Each number is 128 + 24 x the weight over its row's rms, rounded and kept within 0 to 255. Layers, rows and columns count from 0. The size above them is the row's rms in percent of the matrix's.

# layer 8 attention output (transposed), 192x192, rms 0.116, rows 16-27,80-91,143-155, columns 0-63
size [100  87  93 104  88  85  91 100  90  91  93 100 105 102 104 117 102  93 107 107 101  97  99  85 106  94 112  93 112 106 104  97 102  88 104 104 104]
[[150 108 121 133 134 111 110 120 118 115 125 151  93 100  87 137 128 146 127 118 123 143 114 135 138 138 134 108 128 100 126 117 112 116 167 152 173 133 101 169 145 104 106 142 127 134 151 140  89  77 132  90 158 139 116 115 175 129 130 160 112 136 172 143]
 [178 125 145 132 190 102 144 152 125 125 122 116 107 176 125 122 137 126 185 107 144 102 100 139 156 145 192 119 143 134 118 131 112  52 111 110 114 120 105 103 139 109 156 155 127 115  82 142 139  77 157 116 127 175  96 117 147 104 116 126 103 147 154 124]
 [119 127 176 148  83 153 111 137 103 112 163 106 133 130 160 116 114 139 134 132 118 126 152 146 152 167 126 150  94 149 148 173 158 100 143 114 126  98 151  68 154  96 122 154 156 100 124 118 128 107  94 138 112 130 149 105 127 182 135 147 118 132 111 105]
 [110 151 145 110 123 131 141 145 152 135 125 106 109 117 138 166 105 103 164  91 108 138 142 104 108 129  99  94 130 126 139  96 102 172 112 110 125 146 143 108 114 146 113  72  76 155 108 133 141 176  77  93 134 106 122 122 119 135 132 126 124 120 122 106]
 [110  95 102 137 144 146 118 121  67 109 142 126 121 133 135  69 100 117 121 162 142 141 106 126 115 135 103 158 176 129 139 145 116 165 133 138 125 117 143 151 118 152 120 103 166 139 144 111 105 161 137 131 143  98 146 106 134 146 109 119 138 143 149 124]
 [142 130 135 145 135 133 139 172 151 140 132  92 117 181 117 138 142 110 141 152 128 151  99 167 153  80 180 117 139 171 157 130 121  83 148 121 165 109 146 145 121 112 160 156 101 105 121 162 119 120 109 146 162 201 115 129 123 145 122 155 148 142 146 134]
 [129 145 130 123 155 134 129 104  70  92 151 159 127  84 114 126 173 113  92 164 115 141 127 135 156 113 110 122 136 147 110 162 129 153 135 136  98 125 143 155 114 133 119 154 151 172 123 117 161 132 155 121 128 110 133  95 128 142 138 122  92 122 135 126]
 [143 158 111 143 139 103 120 198 110 138 105 136 126 135 139 135 115 153 145 109 130 125 114 133 149 143 123 103 119 135  92 146 171 137 132 126 130 102 129 128 145  98 103 129 131 131 133  88 146 125 166 135 134 111 125 119 157 110 105 132 118 132 136 143]
 [162 166 123 104 147 209 142 155 115 167 159 122 137 132 116 163 110 108 104 137 121 151 125 109 155 122 169 167 154 157 135 127 138 125  84 160 117 134 154 147 123 151 140 116 113 125 114 151 143 101 114 146 142  92 125  94 104 148 120 141  77  75 115 154]
 [115 124  97 122 134 139 115 119  75 147 114 150 135  91 137  87 128 167  64  96 136 115 140 133 133 118 103 133 159 136 151 149 130 125  90  88 115 154 154 110 174 101 138 143 163 143 120 118 132 114 104 129 126  77 136 155 123 135 103 115  79  74  92 150]
 [119  96 106 126 110 140  83 100 112 126  94 127 143 148 106  92 178  87 168 116 132 124 130 107 106 117 144 128 116 134 134 125 109 134 157 117 116 141 130 185  72 135 131  92 132  96 126  99 100 121 154 129 105 155  75 155 130 112 134 118 139 144 121 141]
 [155 110 136 166 160 128 108 117 122 120 148 137 114 128 137  92 135 169 161 156 105 119 108 123 174 138 121 136 180 165  90 138  93 110 153 116 138  96 105 145 138 169 132 138 141 111 139 102 103 108 148 115 125 164  97 139  96 112 129  98 136 116 159 110]
 [ 91  99 153 137  98  90 101 100 125 157 115 125 101 111  85 106  92 142 158 128  87 126 128 123 125  89 141  74 150 114 135 140 148  97 182 126 170 109  98 188 114 142  97 101 156 129 147 142 118 127 144 128 117 150 180  85 113 109 140 139 184 127 141 112]
 [119  64 156 128 159  80 116 120 135 153 142 112 118 131 137 123 156 110 170 139 112 119  97 113 113 162 144 122 183 136 138 122 108 104 180 112 104  86 170 122  96 139 115 128 122 144 145 123 122 125  85  93  91 100 133 114 111 108 132 150 120 146 172 126]
 [121 155 138 147 116 136 132 189 110 116 135 131 126 141 101 169 142 142 124  93 110 147 182 133 133 152 142 148  99 170 142 137 142 109  87 108 123 163 159 129 163 121 120 118 104 147 118 133 140  85 111 152 111 138  77 137 154 157 127 117  66  92 102 143]
 [140 112 128 127 112 113  98 102 140 144 135 126 110 111 111  91 108 110 148 139 113 107  88 119  94 143 107 130 107 129 120 129 111 127 163 122 139 109 158 111 127 125 114 147  82 117 138  76 100 140 125 137 125 121 137 207 126 123 150 115  99 117 160 134]
 [ 95 103  98 128 191 162 118 165 132 143 105 146  92 114 173 135 125 115 142 127 144 134  84 128 108 118 130 132 129  87 143 125  98 171 153 176 132  90 134 162 110  72 123 110 171 154 143 118 100 137 122 148 153 102 157 130 144 124 136 129  99 123 150 111]
 [157 120 113 146 121 116 127 145 122 168 164 151 141 147 139 161 140  94 139 147 133 189 139 149 126 142 177 111 190 159 153 120 142 123 121 142 124 106 178 139 133 146 140 174  76  98 132 156 149  92  98  83 156 133 111 136 161 145 133 118 129  90 129 151]
 [ 89 132 178 138 129 130 128 152 103 118 118 144 118 104 129 148 167 126 105 134  97  77 115 152 106 126  76 100 112 158 115 124 143 110 178 121 108 104 123 141 104 123 106 155 108 156 127 111 127  92 166 105  76 103 128  92 112 122 106 104 162 135 134 121]
 [150 147 155 146 115 111  95 127 114  71 129 127 100 117 177 124 112 132 181 178 105 111 164 165 156 131 166 131 128  71 105 113 123 108 156 138 140 137 113 171 121 106 139 132 172 111 137 139 157 128 138 124 132 153 144 105 122  80 118 128 146  75 130 150]
 [157 167 102 144 118 137 142 128 131 136 142 177 127 111 154 174 134 114 134 105 152 122 126 167 135 150 118 175 148 181 132 142  96  91  86 120 112 113 176 144 136 129 154 129  98 145 115 175 157  99 103 123 134 101  62 159 134 159 132 126  74 100 165 161]
 [126 141 104 125 125 113 154 120 114 146 107 101 123 123 169 107 102 140 100 131 139 133 130  96 115 109 114 155 149 112 131 142 149 149  69 124 121 131 113 124 135  99 117 162 169 152 135 127 146 128 103  98 107 125 131 128  96 115 162 145 110 101 115 159]
 [174 143 165 127 108 120  98  98 154 118 116 128 142 139 149 108 143 123 157 115  98 110 113 104  93 140 140  91 121 126 136 100 142 138 150 124 141 101 173 135 138 156 142 105  89 127 116  85 121 159 158 123 109 103 130 136 186 119  97 120 115 144 142  86]
 [ 89 119 142 115 159 126 110 133 104 130 120  82 130 139 192  99 117 147 155 135 108 121  83 183 116 121 102  99 155 109 105 118 129 104 118 133 150 137  74 158  96 145 118  93 157 139 129 125 124 141 122  95 180 125 132 104 103 100 123 144 132 113 172 108]
 [151 104 168 114 130 151  98 127 125 134 105 168 155 104 153  78 123 110 152 132 172 139 135 123 125 185 136 131 139 166 126 133  93 128 161 116 114 112 119  91 144 104 128 129 134 121 127 134 138 152 118 147 102 166 134 134 131 135 139 119 104 100 137 162]
 [111 132 144 156 135 110 126 127  91 135  96  93 112 121  90 171 131 149 100  75 138 167  82 146 121 100 135 103 103 127 130 111 129  84 183 145 131 132  95 121 145 131  90 117  81 108 130 145  79  84 112  98 151 157 160 112 121 154 122 173 135 136 143 145]
 [160  99 137 138 145  98 105 138 166 123  90 125 133 118 111 128 116 156 143 149 148 104 127 112 154 153 120  86 105 132 141 127 110 106 116  58 117 183 101  96 144 136 146 156 148 155  95 159 142 119 157 127 159 177  92 120 137 128 120 144 137 158 163  70]
 [172 124 172 135 116 164 117 114 105 118 150 112 150 146 155 136 119 136  73  97 111 164 132 158 125 150  96 116 111 115 148 181 124 121 105 160 171 168 119 110 164 131 106 152 134 118 123 101 129 136  78 152 156 161 133 115 167 123 150 150  76  98 107 129]
 [117 136 120 131 110 144 126 146 104 141  92 147 125 119 130 152 110 141 158 109 131 163 131 148 121 120 149 125 146 147 147 123 122 121 124 115 119 135 105 134 140  88 100 119 168 186  87  97 113 132 105  83 141  95 114 144 133 146 136 124 116 121 111 118]
 [112  90  82  98  92  97 158  88 129 142 155 134 125 135 128 130  99 141 119 156 162 128 140 134  97 145 140 145 163 116 116 110 157 155 173 114 146  81 184 107 126 135 125 115 127 112 164 122 135 121 150 147 126  95 140  90 148 133 171 106 133 114 134 108]
 [122 113 120 113  85 157 136 149 167 145 102 138 130 130 105 122 128 115 136 165 110 137 107 139 118 108 139  92 142 130 129 110 112  86 122 126 125 129 153 138 121 128 141 162  66 115 144 162 102 109 142 112 126 172  80 120 137 151 132 137 161 152 138 100]
 [ 88 142 156 144 128 114 126 127  95 121  84 118 138 116 121 136 135 137  98 115 130 120 160 132 147 123  88 101 151 121 136 103 116 151 141 108  67 109 126 109 108  95 104 148  92 133 145  75 141 155 134 146 115 160 149 119 116  66 122 124 126 116 132 137]
 [174 110 139 122 116 140  93 187 127 101 132 115 119 127 117 130 122 133 154 152 142 134 171  90 119 143 115 129 123 142 118 138 172 124 161 103 117 111 128 101 141 120 106 150 126 130 155 167  94  91 149 126 165  71 133  97 163 122 137  98 169 106 144 161]
 [130  98 110 105 143 147 108 167 112 175 165 121 135 171 124 171 116 133 153 149 148 154 146 125 143 104 113 135 161 155 143  89 137 114 112 146 101 135 176 175 153 145  94 107 147 137 104 116 143 129 133 133 126  86 114 158 127 136 107 156 101 120 118 166]
 [158 157 163 130 149 123 140 137 130 153 115 134 114 100 109 130 140 171 117  73 110 114 163 126 149 150 125 115 138 126 136 129 115 120 125 120 112 158 137 109 140  86 123 117 150 180 104 157 163 113 138 146  86 121  89 177 101 116 118  67 112 151  95 120]
 [ 92 101 130 134 134 114 108 124  63 129 103 120 126 123 141  90 147  68 133 124 113 113 150  92 117 117  97 108 144 159 108 128 130 133 119 132 111 143 109 161 113 123 127 136 140 137 114 132 147 119 136 127 108 167  74 137 140 150 109 118 143 137 109 131]
 [140 171 111 123 125 141  98 158 174 146 114 117  94 111 124 138 113 173 163 167 108  98 110 127 126 170 141 125 147 140 104 132 129 124 111  69 143 112 133 143 122 157 118 115 110 143 130 132 118 131 130 122 124 141  82 128 105 126 118 145 176 141 104  86]]
# layer 8 attention value, 64x192, rms 0.133, rows 16-27, columns 0-63
size [101  92  94 103 104  91 110  98  87 106  98  86]
[[100 100 132  95 162 116 150 146 102 150  97 113  92 151 150 143 122 141 117  97  75 120 142 160  61 123 112  93 128 140 142 104  70 109 116 111  98 141 138 149 110 106 138 143 138 136 153  96 121 129 111 130 154 124 126 155  80 156 115 132 147 132 159 178]
 [127 101 153 113 158 137 137 106 136 127 150 141 167 110 139 104 127 161 101 168 150 112 121 153 160 128 133 123 131 138 102 117 117  97 124 154 123 128 114 161  68 151 124 120 120  99 101 100 129 154 140 110 142  90  95 171 165 115 112 129 130 101 133 122]
 [154  85 146 100 115 113 157 136 135 150 116 107 150  98  99 135 151 124 134  98 159 157 166 107 136 124 112 120 134 138 153 119 103 107 118 138 198 143 142 148 120  86 153 131 115 124 143 166 155  99 119 101 117 121 149 154 102 101 148 115 119 142  91 138]
 [181 123 135 136 124 153  86 144 177 130  99 152 134 140  99  78 110 107 154 138  98 105 123  85 141  63 158 146 163 115 123 135 155 119 165 120 124 130 133 129 140 122 162 149 150 118 127 154 139 139 133 148  88 144 117 120 125 121 129 127 127  90 144 124]
 [ 91 154 123 119 127 145 114 123 129  83 149 121 130 163 105 153 139 130 134 144 113  64 133 108 144 158 156 109 110 116  88 136 174 175  96 133 106 124 108 121 159 144 102 115 109 140 117 112  78 147 115 125 156 150 118 117 176 148 129 124 143 101 101 138]
 [ 99 132 129 128 157 122 126 135 127 165 150 149 112 109 125 102 134  91  94 138 122 119 151 143 169 144 109 101 161 142  90 125 124 154 131 146 142 133 134  94  51 141 136 143 147 105  99 123 135 111 111 123 148 106 101 125 112 124 110 191 150 127 115  94]
 [117 117 124  96 142  95 147 116 140  95 110 134 133 125 134 190 151 130 138  96 140 113 125 120 122 155 153 102 119 175 130 125  97  76 108 145 134 157 114 122 118 117 151 127  81  83 188 107 118 135 134  75 111 142 184 150 122 138 152 102 109 145 149 166]
 [147 148 106 106 117 116 184  94 118 136 182 120 162  71 120 146 121 150 116 163 140 145  65 141 121 138 163 114 116 111 108 127 121 128 134 119 165 136 146 156  89 105 112  93  94 146 157 141 117 134 159 144 144 100 127 139 151 125 133 110 132 157 128 110]
 [137 149 108 144  76 103 159 141 132 135 140 125 162 149  99 167 118  98 115 160 140 155 124 148 179 130 140 127 144 163 126 133 160 183 161 137 124 120 153 118 117 116 122 151  80 158 128 135 147 161 112 120 128 110 120  85 130 110 116 126 105 133 116  86]
 [131 129 120 136 101 144 108 116 107  83 168 136 149 142 174 143 107 121 120 170 125 104 113 152 128 115  80 142 142 123 115 187 140  97  67  85 131 132 129 132 105 148  99 114 130 168 138  88 144 127 165 164 148 116  85 150 123 113 147 134 135  99 126 155]
 [139 140 112 124 150 106 157 113 176 163 132 148 131 120 135 120 135 141 167  98 144 150 169 120 152 116 159  88 119  97 124  97 119 105 125 170 144 138 142 121 137 112 137  97  80 127 150 174 112 114  97 150 137 143 101 123 167 120 109 128 157 163 151 130]
 [136 167  91 140 138 153 135 109 103 135 151 151  90 163 123 145 128 140 150 152 152 106 146 142 151 125 151  87 181  84 112 114 169 140 107  88 117 123 142 102 143 133  68 130 119 158 165  94 109 125 116 102 127 107 101 125 189 102 152 157 158 113  95 133]]